config = dict(
    n_head=5,
    head_dim=64,
    optimizer='adamw',
    beta1=0.9,
    decay_fraction=0.687,
    final_lr_fraction=0.1,
    doc_mask=False,
)
Each number is 200 + 30 x the weight over its row's rms, rounded and kept within 0 to 999. Layers, rows and columns count from 0. The size before them is the row's rms in percent of the matrix's.

# layer 12 MLP down, 320x1280, rms 0.0362, rows 173-260, columns 560-639
088,208,215,185,213,146,157,231,241,187,156,204,197,151,200,169,184,205,173,194,222,245,183,187,193,176,179,133,226,198,235,156,180,238,237,195,201,209,219,244,168,213,228,162,269,196,188,196,160,153,239,178,236,135,151,233,193,199,234,184,208,161,238,242,176,190,183,242,228,197,170,196,241,166,193,179,252,215,263,226,194
093,204,195,199,180,162,190,151,207,190,168,245,197,144,145,196,269,201,198,251,230,226,149,204,173,165,226,164,145,174,223,209,217,147,212,191,189,124,226,170,200,191,235,180,201,211,199,165,207,211,202,227,202,191,218,213,219,197,185,188,196,198,214,188,252,202,267,250,176,232,185,210,186,241,206,170,227,208,195,153,210
101,193,171,176,160,203,212,195,205,193,146,168,197,171,202,178,178,173,193,214,198,206,185,219,175,248,201,214,163,171,200,194,190,136,187,217,182,180,197,190,177,212,193,239,154,240,177,241,197,205,241,156,232,188,211,223,190,239,189,232,231,199,221,207,229,196,213,176,198,210,196,243,151,188,206,219,197,184,202,187,221
097,237,158,149,182,219,236,157,219,188,163,232,150,207,171,170,172,175,201,179,169,198,196,183,222,175,184,203,246,254,194,214,164,227,223,235,190,263,142,185,170,183,199,193,163,214,206,204,213,206,223,153,202,173,183,233,249,216,168,219,211,202,151,217,212,195,190,213,165,171,217,192,212,189,168,231,195,193,176,210,192
095,186,229,221,149,173,214,198,233,198,162,219,213,214,196,245,221,200,178,187,204,239,219,176,141,219,188,179,217,184,211,193,200,194,246,201,206,216,240,174,193,191,269,192,193,164,190,188,150,226,204,197,232,223,178,215,197,197,170,194,278,184,177,194,126,201,185,218,193,217,154,234,226,207,265,223,166,167,202,159,153
112,199,209,174,211,191,154,181,244,151,178,230,208,187,204,187,222,199,171,185,183,164,163,240,177,151,156,166,157,188,210,192,251,177,229,208,311,241,237,192,170,219,186,181,182,180,163,203,205,176,149,234,210,254,244,176,186,188,218,200,200,246,249,217,220,167,194,174,267,192,186,129,214,239,165,198,205,180,189,187,232
098,188,195,174,238,199,180,216,203,156,172,215,225,164,215,197,201,148,171,218,222,218,181,166,210,112,211,151,228,203,206,155,171,139,218,235,192,230,189,218,191,187,185,195,226,221,222,266,205,207,254,202,156,208,236,225,201,248,192,246,182,204,224,200,202,198,281,221,246,190,225,169,193,225,206,199,186,215,203,164,244
098,150,182,221,169,211,163,209,160,205,245,255,170,205,158,230,142,197,202,237,172,155,243,221,195,211,220,211,200,176,208,185,241,219,249,209,200,147,171,183,196,206,192,192,179,142,152,186,205,211,195,160,205,154,248,244,166,204,187,199,139,187,145,220,187,224,220,192,161,192,203,250,172,206,139,151,171,213,168,244,188
099,223,200,223,172,202,230,238,208,209,205,186,187,223,226,177,221,247,273,172,180,184,255,202,246,187,173,159,190,192,211,221,256,190,203,129,219,233,241,271,154,189,124,182,221,210,247,181,172,202,189,188,209,197,233,193,157,204,203,196,169,136,199,154,117,133,197,197,191,187,162,208,248,208,125,180,192,155,219,239,150
090,236,194,189,193,227,229,206,185,131,170,236,161,178,159,223,149,207,245,196,172,191,227,205,167,213,236,206,174,210,199,195,224,200,183,209,215,161,211,239,175,151,217,203,223,186,228,169,156,251,191,153,190,151,192,202,219,233,195,137,204,188,203,177,207,270,199,209,214,196,215,265,234,204,195,148,235,187,235,180,189
097,174,232,190,171,191,161,172,193,214,174,210,273,226,231,181,175,229,129,206,169,158,170,146,176,229,220,193,213,138,204,217,160,196,187,186,235,147,204,207,202,219,255,204,178,185,262,180,237,257,250,240,199,217,161,161,194,276,175,168,228,226,181,199,187,148,167,145,195,222,222,245,155,220,204,222,218,214,156,198,218
099,226,210,217,210,178,173,243,158,164,161,181,168,193,192,149,186,170,176,222,193,191,224,178,240,212,197,216,197,175,205,180,211,165,201,177,234,252,227,199,218,248,193,201,227,180,228,190,186,188,142,239,182,217,206,179,152,204,214,198,210,223,238,250,153,167,143,186,179,151,206,233,197,144,179,234,181,194,190,193,194
106,220,188,209,257,207,245,186,156,229,203,201,188,185,206,257,174,190,158,230,216,195,218,244,184,176,210,224,214,210,149,250,182,214,184,219,148,186,176,281,215,198,160,242,174,192,224,195,202,167,166,148,210,252,183,222,177,174,192,215,194,147,225,190,198,209,177,199,173,196,240,229,188,223,188,213,258,147,184,204,163
103,175,214,172,190,186,258,208,112,177,196,193,207,207,222,212,183,165,181,209,181,201,200,201,170,229,203,189,217,190,184,183,261,208,170,191,183,199,219,205,204,173,222,195,184,183,208,168,214,187,224,232,177,259,145,195,191,151,218,156,172,216,147,234,223,200,176,193,236,237,205,155,198,228,192,158,223,184,154,240,206
097,233,229,162,212,210,198,219,229,181,206,145,201,208,209,247,160,233,191,203,148,210,199,218,177,225,192,186,182,147,185,175,147,214,214,231,243,221,260,260,168,241,187,230,257,163,165,177,229,203,208,195,174,210,215,239,191,161,175,191,193,219,205,214,132,179,179,202,168,184,206,211,192,219,161,217,207,233,195,214,199
096,216,191,191,218,213,182,175,166,177,191,180,200,233,177,193,182,259,213,228,242,229,214,217,215,207,196,218,154,198,189,198,192,174,188,226,167,264,200,223,231,221,187,204,252,211,155,211,229,164,260,247,215,213,203,211,237,237,236,185,280,230,202,197,210,158,225,172,261,212,232,212,182,177,194,164,233,170,208,213,222
097,225,239,179,186,174,149,192,180,167,208,171,152,227,183,168,234,235,175,193,164,168,225,234,201,254,233,192,229,168,202,198,171,197,203,255,209,211,175,216,232,215,246,245,213,188,235,216,185,162,204,214,219,180,197,207,212,268,217,200,235,179,212,172,254,259,177,178,181,175,198,194,187,213,122,167,196,202,175,243,163
102,186,211,215,266,186,125,176,211,179,216,255,211,159,180,183,181,152,196,223,248,207,256,225,222,210,235,247,172,202,182,197,216,198,204,202,202,253,180,153,166,211,176,225,194,227,158,190,207,228,170,266,199,195,183,196,220,212,241,201,186,204,208,200,179,218,275,144,263,201,237,265,199,199,206,175,216,204,169,192,179
111,230,162,200,237,174,213,211,173,104,250,209,225,200,217,217,271,189,198,186,197,194,240,191,160,237,162,161,143,214,227,175,176,247,219,218,203,192,172,183,234,230,258,191,247,191,108,201,188,214,133,132,184,230,196,213,195,206,239,176,223,177,180,192,171,198,187,174,177,205,196,218,206,208,175,162,183,192,209,173,121
103,206,218,186,174,152,184,212,174,154,199,225,168,206,221,211,195,198,165,190,211,189,195,191,170,178,190,226,187,190,211,194,219,237,163,229,238,187,204,282,179,251,208,162,174,193,241,161,171,170,136,188,223,215,176,186,245,213,203,176,184,179,149,198,181,174,204,222,188,221,192,163,238,213,170,209,213,259,213,154,242
104,202,181,173,139,201,246,168,247,176,245,184,129,230,148,240,142,216,244,224,208,194,261,197,161,229,208,216,238,156,145,222,257,174,171,216,182,223,170,165,199,172,191,191,201,139,199,218,235,221,238,168,176,182,164,227,171,204,226,239,209,169,225,184,193,177,153,222,176,184,217,239,195,249,219,239,181,224,202,171,181
096,197,209,197,245,213,213,248,160,213,165,191,246,188,195,183,211,135,191,159,193,161,231,181,181,178,174,187,241,256,224,218,232,177,190,169,146,235,165,143,227,228,205,200,176,195,209,182,237,212,223,199,201,191,169,196,195,228,193,221,211,211,203,179,153,143,170,186,186,173,208,167,208,211,220,256,199,219,201,166,164
101,150,187,231,167,203,159,216,208,182,155,220,201,197,178,159,161,138,172,148,248,203,194,231,144,155,201,202,154,200,201,131,225,189,237,187,210,199,214,169,197,145,201,200,235,215,172,253,202,159,188,194,201,151,170,223,240,193,186,179,217,195,213,226,179,221,202,176,199,206,220,262,183,211,195,178,223,193,207,161,222
101,139,173,205,161,186,250,172,202,217,245,215,214,212,222,173,178,198,181,179,219,160,121,227,182,233,158,142,246,189,185,217,233,179,184,214,240,254,205,175,244,192,166,196,227,217,208,231,205,209,193,228,221,220,203,190,217,206,169,209,193,235,214,244,221,173,176,233,215,176,207,183,208,222,227,211,200,204,224,164,202
097,226,211,213,248,201,214,217,200,228,193,204,223,234,190,188,177,211,209,185,198,213,198,196,197,222,211,226,173,200,223,225,273,231,174,146,191,212,172,190,256,215,182,190,166,206,218,215,222,261,211,217,244,189,183,210,240,203,210,240,190,203,213,158,192,207,188,221,197,260,190,189,222,227,237,224,201,189,170,213,177
096,226,230,207,199,181,215,188,234,175,231,191,197,189,159,159,217,135,179,144,201,217,227,220,211,164,185,117,160,197,218,195,235,195,223,153,141,148,159,187,160,225,175,170,222,214,203,246,183,170,147,195,225,199,192,232,195,180,208,195,160,232,153,213,187,154,248,208,178,186,243,199,200,230,208,147,149,174,219,205,224
094,153,220,185,199,183,169,241,146,197,213,231,171,220,227,197,179,213,211,189,206,154,178,162,194,217,167,135,183,214,213,185,196,230,189,226,188,255,179,217,215,225,181,169,196,176,205,210,170,126,194,162,222,254,179,208,152,182,163,206,218,266,195,264,176,195,239,195,202,223,198,176,201,229,172,135,227,170,236,200,205
100,179,203,196,202,204,176,210,200,218,199,139,197,197,200,189,194,181,222,205,200,230,230,212,164,127,222,155,213,192,174,253,192,194,157,198,230,180,210,197,225,242,217,240,259,203,218,215,196,179,197,222,215,188,173,206,214,224,242,245,201,194,317,211,188,191,194,208,206,198,228,176,179,206,214,228,189,176,158,181,223
116,213,244,221,178,192,254,248,254,196,193,148,256,192,270,215,222,249,173,231,192,229,174,205,243,164,221,208,194,168,158,184,217,179,222,228,192,244,192,243,228,207,195,220,178,226,251,149,166,204,270,231,208,197,202,186,174,258,172,246,200,183,199,198,175,200,202,205,206,197,174,184,221,217,173,249,206,156,215,229,210
098,202,237,185,192,248,219,197,237,200,192,202,220,212,259,196,255,185,194,216,158,190,194,213,195,254,222,216,184,190,204,142,188,225,225,189,214,166,210,189,234,184,242,234,223,174,204,196,207,213,213,257,139,257,204,199,246,209,198,241,171,157,280,241,159,201,169,241,186,202,250,161,194,250,149,208,166,229,154,210,216
101,185,210,216,210,174,164,183,182,179,219,222,191,192,204,146,201,234,164,204,204,202,227,177,110,247,185,153,176,169,262,186,248,199,158,189,211,157,221,202,242,153,198,153,179,260,146,169,170,208,164,289,213,206,238,182,172,200,249,122,231,253,193,149,177,254,182,161,194,179,172,184,198,186,126,235,183,171,211,209,239
103,187,210,191,202,179,230,191,143,125,166,160,158,186,225,164,174,200,206,163,263,214,151,174,200,202,198,198,166,159,221,215,186,197,241,261,165,209,230,250,231,200,142,179,207,196,245,261,188,189,168,218,229,165,207,226,160,139,192,232,220,116,211,214,215,244,262,225,182,211,178,218,199,187,202,202,213,230,244,168,263
093,206,176,179,189,192,209,186,265,254,176,172,147,191,191,235,191,133,168,231,208,230,209,160,227,192,187,267,217,203,207,202,193,163,176,216,206,170,204,243,165,223,225,181,195,223,192,233,208,170,205,161,188,165,212,207,181,165,208,177,187,255,212,167,212,200,212,224,198,177,175,245,218,159,191,206,175,261,236,180,177
096,210,217,228,194,181,216,217,261,203,194,205,201,222,229,205,196,229,178,179,218,184,230,205,205,190,208,200,195,201,251,204,205,196,164,222,238,265,164,181,222,242,220,181,167,261,228,179,165,184,196,162,215,142,250,181,234,244,216,162,169,198,199,167,176,234,195,170,193,196,178,196,224,237,212,250,239,209,214,168,194
098,208,184,250,216,187,258,212,276,176,134,200,230,257,161,243,189,222,204,192,204,221,176,189,197,220,226,237,206,248,220,206,161,160,207,194,191,238,133,193,216,217,168,193,161,203,206,265,215,183,205,200,262,156,212,216,174,243,229,237,180,245,232,224,193,213,192,166,226,193,186,241,220,145,196,240,165,191,203,194,192
103,206,205,205,196,191,208,250,238,195,190,258,195,196,210,152,237,198,194,169,207,204,165,200,186,181,193,138,227,234,254,187,225,208,201,178,171,180,221,188,195,184,227,180,189,244,233,183,189,206,181,164,171,266,164,201,215,164,179,160,228,212,202,182,157,205,238,236,241,212,188,185,210,170,183,232,184,200,206,217,225
093,256,171,162,174,193,171,186,213,222,151,244,222,219,272,177,178,193,153,139,200,253,176,139,247,212,183,219,181,266,213,200,223,228,228,204,159,223,256,193,221,200,199,193,311,228,187,220,193,205,207,209,157,176,186,207,250,164,172,192,173,252,162,225,202,229,142,205,215,238,200,230,187,216,186,157,208,209,192,204,196
095,220,175,199,162,194,195,192,261,188,236,244,174,143,157,196,203,211,166,179,177,224,210,178,172,221,193,222,209,141,215,219,206,183,224,171,211,181,209,222,162,115,214,202,215,243,226,260,178,129,170,196,208,122,144,225,217,196,224,184,270,188,213,178,196,209,173,238,187,215,219,198,199,229,179,206,177,235,202,145,209
111,244,203,143,184,214,190,209,170,242,231,146,172,215,216,221,199,214,163,201,157,181,157,243,205,198,171,244,184,176,175,187,249,221,157,243,254,171,188,234,186,180,217,212,172,241,192,221,199,188,234,224,231,167,264,193,243,188,236,204,189,173,244,273,217,216,249,189,255,224,188,122,182,191,191,253,172,227,209,185,218
095,152,173,176,215,231,188,211,187,234,209,241,196,168,228,188,219,242,182,218,159,212,204,147,218,221,213,164,230,165,143,235,208,146,140,239,165,211,208,255,223,219,177,230,115,187,159,191,231,195,208,192,248,166,177,198,224,183,209,229,171,146,187,245,215,188,143,198,221,182,244,186,158,192,161,187,202,197,192,237,221
106,186,223,234,207,219,202,198,241,182,221,194,142,180,192,226,291,155,232,139,246,211,204,181,235,203,196,150,152,181,230,221,212,245,169,208,167,257,144,198,213,183,184,205,162,203,232,173,188,227,153,196,186,269,239,203,190,164,221,180,207,179,170,244,185,156,166,223,158,204,185,262,201,227,141,242,216,193,230,157,205
095,111,160,222,208,247,155,201,220,199,202,189,192,210,223,191,223,171,190,194,202,185,166,171,236,173,205,193,209,194,200,175,241,187,200,212,219,183,187,232,206,262,192,192,197,187,232,137,206,165,185,184,212,158,213,170,200,176,191,178,153,173,252,181,182,151,211,179,189,182,207,279,148,201,227,169,214,183,190,228,251
143,196,271,152,197,225,185,168,211,217,192,174,233,225,165,186,159,182,190,167,172,115,203,191,248,189,177,217,210,177,210,186,216,148,223,224,224,199,228,158,251,173,244,201,194,256,240,189,223,193,216,230,212,217,208,191,176,203,206,272,184,198,195,220,182,166,237,187,240,190,169,233,216,189,197,181,244,225,191,257,272
194,197,256,142,145,192,230,152,168,224,175,181,227,185,203,194,150,173,206,187,188,147,197,153,223,190,197,168,212,197,230,166,230,206,246,231,156,203,247,216,210,209,174,212,164,255,223,191,231,183,196,218,194,202,204,187,210,232,208,263,186,197,222,190,176,159,227,210,200,191,174,241,218,152,187,262,242,228,225,217,223
104,174,271,192,143,243,247,194,220,192,203,221,231,160,224,177,181,176,179,234,177,211,134,154,192,187,229,224,175,137,190,173,202,151,208,200,251,191,183,194,161,177,212,181,213,191,253,193,193,240,250,233,185,162,163,207,224,191,191,232,173,224,237,206,215,161,198,193,166,251,210,186,181,215,170,200,204,202,221,172,211
107,149,213,147,218,159,149,152,199,199,175,182,190,257,217,204,236,188,182,250,157,164,163,194,216,232,187,174,217,185,227,197,208,183,171,183,168,223,173,226,165,171,217,230,186,234,183,212,240,185,210,234,183,242,215,215,168,153,162,224,157,178,240,258,141,233,212,161,203,191,206,191,216,201,173,181,238,249,187,219,248
096,194,213,243,214,183,130,177,223,215,177,226,192,181,231,168,293,221,211,197,176,249,199,266,214,190,174,171,203,218,187,227,195,215,183,160,193,231,168,213,174,209,196,195,209,162,178,261,229,231,251,183,191,259,268,177,230,203,222,204,213,146,203,200,175,228,181,156,230,212,208,213,174,248,239,201,198,202,213,208,144
102,157,190,235,264,156,205,175,293,228,182,219,218,236,239,164,202,195,217,195,243,241,193,171,184,233,199,167,206,203,225,234,189,185,210,124,210,237,228,197,172,230,268,212,240,181,178,205,180,198,225,225,198,167,201,212,227,171,185,188,209,220,235,193,240,235,185,187,182,171,215,216,206,197,226,193,203,170,233,192,188
103,212,217,197,188,183,202,225,178,184,240,159,195,262,199,220,173,138,153,269,195,191,190,192,249,207,254,236,237,204,185,176,199,181,213,186,189,211,202,196,174,203,205,202,213,173,245,158,247,182,206,230,178,194,176,207,213,204,229,202,124,239,219,155,204,221,171,194,205,194,221,229,188,186,212,234,163,211,175,205,193
099,159,158,204,199,191,210,166,225,177,167,204,207,259,194,202,190,137,232,209,257,180,169,200,144,183,245,158,189,204,209,212,190,200,291,176,135,254,201,198,158,255,207,190,205,143,245,195,214,174,135,180,209,208,170,165,228,244,149,167,208,219,231,187,226,189,175,198,156,185,180,195,189,177,153,194,255,178,199,169,229
103,195,198,225,223,227,210,176,191,228,184,202,198,181,223,186,210,154,201,188,185,190,211,157,204,239,166,215,186,211,165,224,220,219,196,201,154,235,170,185,192,149,152,199,173,197,206,186,191,178,274,158,220,213,172,230,226,215,239,204,196,168,171,156,192,241,206,213,206,176,221,179,181,209,200,165,224,280,198,181,216
093,195,208,224,163,220,179,196,162,148,161,264,211,159,184,236,246,193,156,155,215,235,236,220,178,206,128,207,214,178,223,208,193,222,218,144,161,163,205,208,229,203,192,179,218,178,197,191,193,161,211,213,215,131,164,228,213,236,181,209,165,217,128,202,210,206,220,248,162,183,161,229,223,159,195,165,164,171,210,229,161
105,205,210,189,180,229,146,153,195,197,184,150,248,243,169,207,280,181,185,203,164,217,192,187,212,236,269,235,217,158,188,226,199,209,219,205,204,195,188,196,173,217,213,223,208,221,227,186,226,175,144,225,213,225,196,164,161,254,163,237,213,237,209,248,164,219,169,154,184,182,231,201,175,123,210,193,168,216,190,206,178
095,193,211,231,245,230,176,164,190,214,212,217,198,224,199,191,229,203,185,206,223,215,191,169,187,242,159,257,250,190,189,190,191,218,179,226,197,171,202,210,253,266,211,231,186,198,219,192,230,177,174,210,191,184,171,177,165,177,177,237,162,208,190,203,146,174,215,209,231,237,206,148,256,213,172,207,208,162,176,170,225
095,202,218,205,142,219,164,159,236,178,198,197,163,232,175,188,171,171,188,201,131,202,240,204,230,214,243,109,185,211,201,204,169,251,199,197,207,164,211,200,176,171,272,187,242,202,187,263,194,195,172,177,214,138,198,167,217,212,228,202,146,205,199,182,186,163,203,207,189,221,194,218,216,234,271,213,199,213,222,165,208
095,207,167,208,174,220,229,217,238,228,212,171,178,162,182,185,184,184,186,171,206,237,237,236,207,160,225,233,196,244,210,182,216,193,203,198,211,245,173,198,157,181,203,218,203,176,140,174,245,226,219,172,212,172,192,229,220,184,201,196,220,216,164,217,219,170,207,147,184,229,243,210,215,216,194,209,247,159,215,154,195
090,222,233,207,164,200,182,183,180,167,177,203,195,187,269,172,205,226,142,199,200,213,201,203,200,179,195,216,175,228,190,199,233,173,210,214,195,219,229,225,179,187,179,237,180,213,216,266,253,231,162,160,167,223,120,189,188,176,179,223,202,198,171,200,199,216,227,194,207,186,247,170,162,197,186,160,215,185,144,200,216
098,191,196,183,205,217,211,175,221,209,179,258,228,251,225,166,173,184,190,240,186,177,157,180,131,168,262,209,236,174,144,239,245,248,252,109,164,170,173,181,177,223,186,206,183,246,222,174,252,188,144,165,203,198,164,168,183,167,178,198,172,208,154,198,218,230,213,227,185,212,252,223,195,172,177,211,268,196,174,256,175
105,146,187,176,144,202,226,145,249,259,156,203,140,187,196,192,219,164,164,162,233,146,203,201,190,190,195,235,181,207,191,193,131,134,205,205,201,203,226,192,232,253,171,187,204,160,217,241,205,222,247,212,245,189,155,258,148,140,201,184,206,212,245,228,225,270,244,215,196,274,198,244,227,189,191,211,223,215,191,154,176
098,157,193,236,174,216,200,165,203,173,187,116,222,232,178,216,180,175,157,225,132,170,215,219,213,218,241,174,255,152,136,234,154,207,178,253,198,158,188,202,168,170,199,239,167,226,212,191,264,199,222,180,188,280,231,182,166,258,203,188,207,224,193,185,249,167,148,207,123,229,228,168,190,213,193,177,282,169,177,174,218
104,177,215,200,210,252,201,168,238,197,228,256,181,208,145,187,203,159,220,190,227,192,130,196,225,201,157,281,164,201,146,250,211,191,168,201,150,228,256,194,186,189,185,198,216,222,136,157,228,209,181,218,160,278,249,180,154,215,167,185,170,184,161,106,227,175,195,213,169,185,209,233,178,202,186,254,237,184,172,206,215
099,212,146,212,195,210,187,191,172,218,233,256,140,193,159,205,239,219,199,200,197,230,189,194,212,199,206,223,244,234,227,229,170,217,214,170,219,173,147,268,147,180,228,191,302,249,206,172,206,155,203,187,208,244,217,215,175,223,170,258,185,174,159,211,207,195,203,226,198,204,180,203,231,171,234,177,223,206,191,197,166
101,207,201,211,166,220,158,197,184,132,238,187,141,214,204,176,264,200,213,173,160,190,257,229,163,139,155,193,189,206,193,226,226,199,202,189,243,252,246,139,101,199,170,222,195,225,176,183,193,167,223,261,217,193,242,193,202,244,216,166,193,216,167,217,170,220,205,234,216,183,199,217,195,179,262,202,196,210,207,209,229
108,195,199,253,176,227,195,190,181,265,152,231,211,187,214,137,193,188,172,192,251,221,195,176,244,196,214,198,196,221,184,162,165,211,144,175,261,202,126,214,225,236,152,157,186,184,124,174,162,209,221,250,192,187,197,201,166,130,247,185,204,195,214,233,244,191,186,154,197,263,190,187,206,198,222,207,208,199,192,188,234
093,197,156,170,201,151,194,176,203,222,246,211,195,181,232,189,173,222,215,227,245,161,183,183,199,184,194,175,185,189,158,197,272,191,223,169,237,238,230,185,176,211,205,175,173,230,174,169,170,175,199,226,228,148,165,263,257,171,198,219,237,211,233,226,251,147,212,204,194,226,175,159,230,211,241,205,204,185,226,199,190
090,249,192,202,165,177,183,251,209,217,177,213,178,209,228,191,210,205,234,192,172,242,248,205,198,218,190,182,170,235,185,164,185,184,228,190,257,223,236,210,168,131,206,225,186,161,179,226,129,202,214,193,211,168,216,203,178,186,177,180,194,226,255,249,184,153,152,181,234,165,220,270,179,140,159,248,187,162,223,213,207
090,178,220,223,200,145,190,233,205,195,186,229,179,152,150,157,184,219,187,178,170,229,276,154,169,190,182,222,164,189,252,170,151,218,181,165,288,157,214,219,162,183,224,186,153,194,196,183,148,183,197,211,244,231,241,251,125,235,212,197,203,212,251,213,176,204,214,184,206,215,131,218,221,179,150,194,208,198,259,175,202
098,184,209,211,161,155,233,244,222,216,202,249,215,230,189,123,177,238,169,206,185,215,203,210,205,184,208,209,237,175,206,197,268,206,216,235,191,197,174,191,136,196,216,200,222,220,200,182,212,234,164,204,211,225,155,166,185,232,260,196,202,241,242,157,195,240,252,143,155,181,220,210,216,172,207,224,162,211,175,243,229
101,204,213,189,185,208,199,177,200,189,194,198,185,186,194,194,206,198,163,217,207,205,131,172,209,200,176,208,158,149,188,211,164,190,175,217,236,154,208,159,228,173,223,201,184,215,213,189,205,208,202,199,180,179,152,167,224,269,235,205,207,226,254,193,230,220,223,238,192,190,188,183,166,230,164,220,243,217,200,143,261
096,226,207,259,198,210,203,193,189,197,169,157,206,227,235,218,167,219,153,224,157,196,200,208,236,229,163,211,200,225,204,261,172,204,223,166,237,149,155,205,176,160,227,181,242,228,215,258,203,208,184,141,229,254,193,165,197,150,143,206,134,206,208,198,189,203,168,136,185,210,226,179,192,190,218,186,169,234,215,233,239
097,247,214,206,211,182,126,197,213,155,173,220,182,214,205,153,241,175,210,183,180,195,226,230,191,168,138,182,209,217,241,234,251,258,211,219,185,228,243,201,176,148,260,180,224,187,216,243,187,227,182,195,175,198,202,202,218,195,234,201,186,262,141,200,220,168,183,160,178,217,196,214,202,265,158,170,186,158,220,193,223
107,174,195,174,161,170,202,195,215,225,215,170,149,199,210,209,196,221,220,178,223,142,205,167,214,189,218,186,175,146,215,173,207,230,177,216,219,201,221,195,185,176,197,188,162,194,187,208,229,168,185,225,188,189,178,210,181,228,248,183,210,212,238,209,214,185,166,190,253,245,230,153,180,202,187,200,176,202,171,212,190
102,204,229,215,206,228,258,182,186,151,193,187,166,233,121,255,237,191,174,206,226,155,157,135,196,235,204,214,173,258,246,197,150,215,241,186,238,163,182,201,205,175,123,218,183,186,193,200,203,177,219,122,217,155,166,239,190,181,149,209,141,167,179,184,200,211,206,191,175,190,169,174,217,198,261,221,229,247,223,169,191
099,201,221,221,246,231,134,165,187,169,183,177,258,197,223,197,263,206,226,188,199,197,195,187,136,210,164,243,194,171,181,164,167,211,173,199,227,246,191,234,177,214,240,210,217,228,239,198,201,182,274,221,140,235,173,206,251,243,183,243,233,206,182,184,160,246,173,215,175,199,180,200,177,206,232,185,211,145,191,223,191
102,234,179,220,167,218,203,174,189,207,192,174,123,220,189,204,208,222,174,190,177,162,183,162,234,231,189,199,205,165,207,232,142,200,194,220,198,160,218,247,222,234,182,177,196,197,196,153,208,142,139,214,190,208,185,217,166,225,216,215,204,198,279,198,181,181,185,221,126,158,207,205,195,166,180,231,239,157,200,200,203
104,252,189,144,198,201,189,150,253,211,180,156,171,243,222,205,253,213,222,157,160,251,244,174,188,197,175,185,223,252,185,236,193,166,176,148,231,160,231,219,215,205,199,171,164,194,194,251,195,254,207,208,179,213,228,200,179,224,277,196,141,194,247,138,197,218,155,240,216,237,161,193,220,191,196,209,171,183,219,229,215
098,153,173,182,154,232,166,207,204,189,194,224,116,183,147,173,208,196,203,201,214,198,211,254,244,181,175,224,192,191,221,217,236,275,204,106,167,233,187,153,174,176,256,171,209,203,182,204,174,221,184,178,202,203,160,210,234,163,202,179,204,194,156,177,180,179,283,261,199,121,186,200,205,226,250,190,152,204,211,212,178
107,213,141,208,188,192,225,160,163,218,198,194,173,245,173,210,243,138,173,189,223,188,198,163,179,218,259,214,240,228,166,187,151,238,202,180,207,150,213,254,195,190,214,237,179,212,271,178,211,153,118,239,233,211,208,183,163,213,220,166,187,180,208,162,135,161,207,217,199,198,180,193,218,151,206,235,199,221,195,275,157
103,194,226,221,173,232,202,215,214,147,213,206,227,246,213,264,242,213,218,189,180,161,267,181,235,181,172,208,187,221,176,203,211,181,201,243,165,241,175,234,210,257,233,170,161,158,195,178,187,200,218,199,149,189,169,226,201,254,231,239,240,229,201,225,172,196,218,159,192,197,206,200,217,220,122,168,227,204,178,249,240
097,231,223,225,153,249,302,181,219,231,188,181,203,193,212,248,186,199,222,152,186,236,223,185,154,180,234,185,196,212,178,169,217,228,197,199,173,191,234,232,190,206,254,231,208,218,194,140,220,204,202,217,205,193,245,215,216,173,179,211,174,205,212,271,197,232,122,186,185,193,212,207,169,191,154,166,208,194,196,175,168
131,163,252,233,184,198,252,239,222,212,196,229,212,229,202,172,185,218,218,196,202,189,195,176,196,220,224,212,234,164,171,168,227,187,221,227,188,203,210,176,255,201,229,244,214,221,194,210,213,169,243,201,183,173,203,187,222,249,152,182,230,174,212,179,220,207,247,199,193,223,199,194,179,159,226,219,211,210,218,146,179
105,224,236,223,245,226,207,202,226,124,225,221,216,151,213,218,262,234,243,178,183,151,222,175,207,224,166,227,184,255,209,226,241,199,233,227,146,206,243,181,243,192,139,211,164,197,244,225,215,191,217,190,207,261,194,184,190,221,182,180,212,202,194,219,196,242,235,175,175,160,229,226,187,226,253,148,190,163,187,189,255
099,210,238,201,208,162,196,233,219,135,207,266,268,226,182,176,232,208,178,245,212,206,217,142,227,175,221,211,149,257,220,204,141,166,213,239,185,201,237,223,193,257,174,193,185,166,215,192,222,178,166,185,230,179,241,174,223,205,183,172,192,198,222,135,208,213,227,179,169,155,206,188,176,188,219,187,204,247,203,133,220
096,148,195,253,241,210,227,164,211,197,192,247,218,151,263,189,194,149,238,205,236,268,191,172,249,163,190,208,178,199,188,239,196,120,220,209,179,229,248,147,222,189,178,171,187,247,168,205,207,257,222,275,193,186,153,249,211,201,213,224,257,188,139,229,215,226,236,163,196,182,176,186,171,225,200,215,189,120,194,199,175
126,221,213,174,216,205,232,213,214,180,210,147,200,223,236,213,189,219,146,166,224,160,179,171,216,173,181,160,203,144,177,202,200,167,187,213,197,262,216,194,204,202,228,228,173,192,191,204,207,200,243,168,195,207,243,210,240,183,199,220,186,219,223,272,180,234,232,174,218,240,198,228,192,228,239,247,180,199,194,217,195
097,224,167,172,188,252,139,204,204,176,191,208,151,185,132,160,200,176,234,194,170,174,209,213,170,233,177,162,200,153,222,214,188,180,169,234,151,205,146,162,219,206,143,218,189,149,200,178,214,217,279,206,222,166,223,196,263,217,213,186,203,136,220,159,243,199,215,212,249,238,231,195,202,246,217,186,255,157,194,241,224
100,209,163,261,211,165,221,220,180,194,188,231,160,174,175,214,200,221,260,173,193,222,192,202,180,240,171,195,200,258,238,192,167,236,155,231,184,191,163,238,232,182,204,195,208,252,155,214,144,214,138,163,240,167,198,216,204,148,230,216,184,178,219,153,161,189,195,207,172,254,156,239,239,215,226,215,197,179,258,212,174
099,180,223,192,156,197,224,223,196,215,232,224,230,211,261,164,251,208,258,240,208,195,215,137,244,189,195,145,246,165,189,200,209,223,160,225,284,223,220,194,243,143,172,184,217,218,191,181,203,220,214,182,230,245,212,148,185,255,173,217,251,189,227,237,188,188,185,199,139,199,202,156,159,216,209,184,219,219,168,231,211